Weights of a small transformer language model.
Size: 15 layers, width 160, 10 heads of 32, MLP 1280 tanh GELU, vocabulary 3179, 9.94M parameters.
Architecture: LayerNorm before each block, learned positions, biases, tied embeddings.
Training: a variant of Adam for these matrices, 221M tokens, 6739 steps.
Each number is 128 + 32 x the weight over its row's rms, rounded and kept within 0 to 255. Layers, rows and columns count from 0. The size above them is the row's rms in percent of the matrix's.

# layer 3 attention output (transposed), 320x160, rms 0.0958, rows 102-127, columns 64-95
size [ 56  56  77  41  67  68  55  76  67  83  70  69  67  82  82  62  75  60  78  43  62  60  92  85  77  60]
[[ 86  87 112  92 127 103 112  96 109  97 137 109 132 138 183 106 127  70 134 159 130 154 112 145 121  89 150 113 121 136 133  86]
 [129 100 135 167 122 110 146 143 111 107 131 114 142 158 116 155 134  81 194 105 103 157 126 139 156 114 100  97 127 134  91 123]
 [151 141 139 136  73  95 151 142 145 170 164 116 119 117  88 202 123 180  76 129 147 117 147 162 134 121 131 133  80 118 119 153]
 [152 125 102 108  88 117 107  83 155 122 149 154 155 129 123 213 109 213  99 171 118 138 105 159  98 142 104 127 120 145 104 175]
 [133 123  81 104 162 111 107 145 105 149 151 141 116 119 163 131 109  63 177 111  90 145 118 120 154  84 149 116 121 146  59 121]
 [107 118 134 116 139 107 124 138 114 116 153 117 146 112 132 106 120  75 194 140 100 171  88 137 135 121 101 121 159 156 113  99]
 [122  72 122 114 116 106 164 125 140 148 133 155  58 119 145 130  97  82 190 123 125 134 171 150 161  92 101  84 133 141 114 115]
 [145 165 146 130 132  95 111 108 153 183 143 161 132 114 129 122 132 136 103 166 166 120 139 103 144 117 166 166 106 183 146 102]
 [130 122 116 137  91 109  99 159 201 137 190  97 123  79  66 140 170 133  66 109 113  66 142 174 110 116  88 121 145 150 178 144]
 [123 184 137 129 107 161 105 132 137 146 108 104 170 118 113 153 146 207  78 143 121  77 112 107  97 131 130 176  98 119 141 191]
 [144 199 143 142 119 109 119 118 150 168 135 121 151  94 110 175 151 206  54 112 175 107 137 144 102 135 130 159 117 122 156 174]
 [168 150 109 116 203 161 145 138 104 128  78 125 161 139 166 112 128 127 140 128 146 150 121  87 122 153 128 133 138  81 132  96]
 [110 178 103 129  96 142 139 129 147 196  95 193  92 115 118 115  80 176 129 143 128  86 162 198 160 143 103 121 119 190 116 153]
 [150 114 121 103 183 120 163 128 102 141 171 115 158 152 139  97 107  79 191 145 127 156 154 129 121  98 149 158 127 126  85  99]
 [140 109 136  99 152 123 139 111 118 102 125 120 145 130 126 104 131  85 192 119 137 115 120 104 108 114 120 136 200  79 118  98]
 [149 157 116 121 161 147 145 151 141 128 133 156 190 120 143 192 105  73 143 132 138 187  80  99 156  97 138 147 108 122  86  61]
 [128 130 121 143  76 137  96 142 151 155 177 110 114 116  50 131 173 195  78  93 106  71 118 171 139 155 109 119 166 141 202 155]
 [ 93 166 141 128  91 167 128  98 137 112  89 178 117 125 137 171  94 166 114 155 149 130 126 117 118 135 142 164  84 156  79 150]
 [150 128 103 183  86 121 154 152 153 148 115 143  98 120 119 131 111  89 108 111  79 104 133 182 113 115 102  97 140 142 132 125]
 [143 190 136 102 168 170 123 174  72 143  77  84 132 140 141  70 119 136 125 141 140 163 106  75 153 147 178 176  82  76 182 120]
 [132 131 122 125  70 135 113 144 128 127 142 132 164 101  57 121 133 139  67 145 110  90 101 160 142 139  89 138 157 136 138 123]
 [ 89 109 125 147 174 162 112 125 101  83 136 136 159  88 148 171 132  69 179  93 178 132 113 108 122 119 133 130 149 105  66  63]
 [137 150 128 132 180 152 149 109 129 140 126 148 125 149 147 115 119 162 169 152 133 157 127  81 154 143 169 147 106 131 155 141]
 [132 123 106 123 118 109 122 187 117 158 168 166 122 120 129  94 100  52 174 122  90 144 171 162 157 107  93 114 129 187  72 115]
 [135  49  90  95 120  86 142 128 132  87 135 153 110 148 125 132 137  69 119 120  97 146 134 152 120  97 139 108 131 167 103 112]
 [107 115 100 118 173 168 150 138 131 117 107 124 145 130 151 115 137  86 127 143 136 139 143 108 122 129  92 166 119  90 104  65]]
# layer 3 attention value, 320x160, rms 0.0375, rows 103-127, columns 64-95
size [ 83  89  62  79  77  79  89  81  86  85  78  77  98  85  80  83  76  86  65  78  76  87  93  88  76]
[[108 137 114 161 167 166 115 139 172 160  68 126 147  84 114 138 164 124  90 195  90 100 132 137 110 106  83 173 177 124 163 154]
 [109  99 137 126 174 149 113  90 144 116 125 112 122 108 124  69 106 120 152  46  81 200 130 118 183 137 131  97 161 166 157 165]
 [119 112 152 156 134 107 149  86 106 113 161 142 133  97 124 120 102 155 144 141 156  72 163 146 139 116 143  82 121 108 133 106]
 [ 89 171 115 114 128 151 177 126 133 104 121 140 150 124 134  72 180 139 110 152 183 112 119  99  36 122 116 102  87 103 104 114]
 [121 127  94 213 183 138 195 154 192  69 105 105 117 162 149 135  92 121 136 140 181  72 196  79  79 110 151 154 155 106 113  96]
 [134  93 104 126 126 144 122  90 123 134 104  86 127 100  84 100 145 102  82  75 113 122 101 182 125  73 151 110 184  89 168 106]
 [137 125  88 137 131 107 143 150 172 136 123  99  88 107 146 120  66 151 136  89 114 189 124 113 159 141 129  88 162  83 216 186]
 [142 134 231  99 172  99 148 133  53 124 104 148 130 134 118 116 133 131 130  75  80 211 132 147 184 125 162 138 105 166 118  94]
 [128 141 134 100 122  77  69 141 105 177 178 144  54 200 137 120 114 100 133 140 112 180 127 132 146 163 108 101  86 145 115  86]
 [122 111 108  86  90 139 157 111 115 122 152 170 121 190 133 122  92 176 158 106  87 179 110 112 205 126 132 138  94 140 163 130]
 [ 87 176 110 156  77 196 138 190 111 125 124 135 155 111 128 101  77  57 155 133 186  70 142 113  77 151 143 118 174  98  72 114]
 [109 137 139 162 119 127 141 126  90 137 191  90 172 107 158 121  85 157 167 157  80 151 118 116 139 119 197 126 123 113 181 192]
 [166 129 109 161 103 172 122 137 183  66  68 161 157 160 146 165 136 143 106 133 118  83 154 128  94 150  84  76 121 149 117 124]
 [130 109 140 153 143 175 172 212 132  94 103 150 136 149 183 159 187  99 124 134 137 128 191 122  81 131 147 135  82 145  34  78]
 [151 126 102 164 171 138 121 152 132  44 125 118 114 149 168 103  95 174 144 168 127  36 171 133 154 139 112 107 159  90 102 177]
 [168 144 142 146 191 111 102 107 109 162 124 114 150 115 173 106  86  56 148 168  89 206 147 102 165 160  98 152 137 143 120 130]
 [149  79 144 159 137  91 129  81 135 149 236 122 102 200 173 140 110 191 128 143  90 116 124 132 170 134 143  95 149  86 195 151]
 [103 116 178  88 189 115  88 100  57 159 133  64 148  96 119 136 169 193 165  88 142 186 115 149 176 106 108 116  96 157 134 125]
 [104 141 104 158 119  94  90 105 128 138  87 136 156 127  61 101 138  98 118 149 117 124 106  96 101 134 120 118 102 129  72 115]
 [172  97 143  95 156  89 109  94 138 135 187  95 110 109 141 134 101 125  98  84  99 162 157 127 120 139 135 116 191 126 122 140]
 [144  96 165 141 157 129 191 124 112  74 127 114 143 152 155 136 125 160  89 148 144  90 178 132 123  92 162 178  96  92 150 129]
 [112 115  67  96  77 109 138 220 123  63 130 141 118 102 163 143 157 105 139 155 180 121 163  88  80 159 103 124 138 142 118 119]
 [144 126 113 162 143 146 165  85 162 105  87  85 161 127 110 188 199 179 103 168  98  90 123 103  97 117 152  57 159 121 131 120]
 [ 88 158 189 126 118 139 128 113 113 113 113 121 151 111 127 114 158 173 143  71 149  75 107 117 150  50 122 130 111  89 101 103]
 [138 143  84 123 152  92 138 140 136  72 109 171 133 142 158 196  94 132 142 146 140  96  88 120  94  55 170 111 131 129 135 126]]
# layer 3 attention query, 320x160, rms 0.0348, rows 128-148, columns 64-95
size [ 95  68  67  63  59  80  88  73  99  83  85  80  73  75  72  64  64  93  84  58  85]
[[ 92 117 105 154  91 153 134  98  99 139 154  96  81  83 150 121 108 122 134 122 170 128 113 146 127 106 138 122 128  54  90 124]
 [141 127 146 179 168 105 158 106 132 172 137  90  93 107 134 123 132 136 178 103 108 102  48 126  85  80 121 127 126  96 148 104]
 [144 102 169 184 169 119 161 108  67 109  99 137 133 139 132  99 138 197 137  97 102  98 137 152 165 141 140 141 179  58 124 116]
 [186 134 126 129  77 109  68 106 119 105 136 138 120 144 158 127 126 117 113 145 119 116  90  95 108 121  58 104 135 111 121  95]
 [110 110 121 109  63 126 138 122 117 182 145 136 106 119 134 155 117 125 106 146  92 136 235 112 146  63 110 106 138 169 155 141]
 [128 139 146 127 120 117 115 122 119 175  92  98 114 143 120 124 163 142  85 106 155 135 128 168 176 132  98 163 114 193 148 158]
 [120 133 136 135  86 123  84 123 102 115 152 148 122 109 132 133 160 143  82 129  71 113 119 192 136  65 123 113 160 142 156 136]
 [111 133 138 112 162 150 136 125 124  80  93 170  48 145 141 181  67 172 126 146 138 153 126 140 139 117 161 119 112 107  88 114]
 [150 134 112 119 112 115  93 106 103 155 134  98  92 111 116 124 159 150  89 135  94 142  55 114 150 132  87 109 112 170 147 113]
 [129  73  82 135 149  96 143 118 117 134  64 140 144 110 110 119  99 111 178 150 146 150 127  80  98 159 137 136  99 115 116 132]
 [116 187 146 127  59 151  80 131 152 130 132 134 124 131 129 126 180 146  76 121 113 121  88 170 120 132 119  93  91 171 129 132]
 [190 114 108 131 169 139 164 170 122 106 121 153 109 158 128 109 103 174 169 101 150  98 134 122 152 152 166 176  83 116 121 174]
 [131  38 140 131 133 105 178 148 169 128 134 135 112 149 120 112  83 127 147 162 105 188 151 115 129 154 163  76 163 126  94  83]
 [ 96 147 100 124 101 133 117 132 146 137  96 117  91 119 134 144 113 130 102  91  97 165 131 151  88  98 123  84 118 110 197 156]
 [105 125  97  84 155  84 117 145 123  56 128 185 147 118 152  70 150 134 221 109 145 118 178  59 100 113 146 113  86 112 125  90]
 [143 135 138 115 129 177 165 116 107  89 145 192 100 109  91 130 125 163 172  97 135 150 149 155 136 166 149 104 133  80 166 125]
 [141 105 155 143 148 201  92 181 155 150 146  91 148 195 132 160  95  75 118 160 105 147  58 111 166 116 153 139 122 185 115 126]
 [104 133 134 114 144 111 139  70 156  70 147 132 134 110 121  89 154  97 157 112 156 138 167  72 101 119 154 144 162 100  99 177]
 [159 142 157 101 109 115  73 133 105 126 143 104  75 113 163 163 154  77  52 128  88 111  71 147 190  89 137  81 133 123 150 136]
 [192 112  90  95 119 117 156 159 126 137 120 125 154 138 120 124 129 128 120 119  81 199 177  97 129 165 135  94 184 146 161 110]
 [124 156 161 120  97  98 137 127 138 150 165  99  84 125 132 146 116 121  97 106 120 116 110 162 144  89  89 130  75 176  98 146]]
# layer 3 attention key, 320x160, rms 0.0361, rows 128-148, columns 64-95
size [113  97  85  81  81  79  81  88 101  78  85  84  73  79  79  84  80  92  94  75  87]
[[144 120 118 118 127  45 105 133 147 172 153 124 172 140 153 139  57 130 124 116 113 126 174 169 135 126  98  87  85 140 160 126]
 [142 130 113 128 132 111 140 112 153 108 166 138 208 137 135  92  58 114 115  93 116  78 125 142 111 177 134 135 129 104 127 102]
 [119 127 143 110 156 113  83 141 174 160 125 103 166 119 143 173 101 199 130 116 112 103 105 133 140 136 149 124 160 163  89 120]
 [132  54 145 150 169 135 106 131 149 115 127 126 182 110 146 115 146 137 115 147 107  96  95 150  86 117 125 141 101 115 179 129]
 [ 86 108 147 165 118 137 121 148 125 143 135 175 188 128 111 124 112 122 104 158 172 132 169 132 175 123 115 175 151 107 172 136]
 [131 147 116 136 131 134 145 136  94 112 152 116  40 117 127 154 117 137 114 113 223 146 115 164 132 123 119 101 113  69 144 131]
 [170 130 117  88 129  85 138 124 182 125 197  95 136 140 105 170 112 137 108 196 109 116 154 139 134 145 115 119 113 150 101 142]
 [ 97 121 136 162 133 119 117 133 100 118 174 117 157 158 122 109 138 132 130 117 137 127 122 125 131 133 154 115 145 143 129 135]
 [180 101 112 102 116 131 136 149 122 136 167 122  56 105 105 162 108  90 155 170 123 108 143  72  67 117 114 138  96  50 114 113]
 [108 148 164 206 116 171 173 130  82 133 136 148 139  88 150 149 163 119 142 139 136 112 121 120 144 190 157 108 188  97  98 129]
 [135 131 186 144 108  88 152 152 157 151  85 132 109 131 128 167 136 153 137 124 128  93 146 153 172  91  67 107 131  83  82 129]
 [112 105 122 172 124 146 133 111 106  88 110 127 130  96 138 124 135 102 149 113 115 113 153 139  86 180 157 132 185 121  95 137]
 [119 123 142 147 128 101 112 123  95 158 119 149 154 154 120  86 105 102 155  98 130 133 136 166 104 125 134 115 143 144 167 121]
 [180 102 160 117 130 132 155 128 176  90 184 151 116 140  95 157 132  81  98 112 146 115 134 132 212 135 131 117 136 116 144 104]
 [ 47  96 128 139 136  96 107  81  88 117 145  99 131 160 103 104 153 154 130 115 185 129 131 172 125 188 137 142 164 148  99 106]
 [ 78 120 102 158 196  86 143 119 160 159 122 135 180 177 139 117 103 104 150 113  93 113 111  81 140 133 146 175 125 114 160 189]
 [185 120  84 123 130 180 160 119 140 110  98 130 136 110 144 190 136 181 128 112 126  92 154 127 141 155 129 147 113 131 117 136]
 [132 149 160 181 131 157 204 118  83 135  86  97 164 117 126  70 164 164 129 149 114 156 108 117  87  94 166 143 164 176 108 160]
 [240 100 158  96 126 123  94 149 143 141 172 145 108 131 144 103  41 122 136 136  70 123 152 106 132 129 121  70  58 120 109 120]
 [ 74  71 111 104 119 102 135 183  44 108 127  81 125 161 105 116  90 116 109  99 168 188 107 106  87 116 129 125 119 125 109 166]
 [145 123 125  59 148 106 111 170 118 132 149 133  67 132 139 126 105 130 178 134 126 126 146 100 114 111  66 167  97  97  85 107]]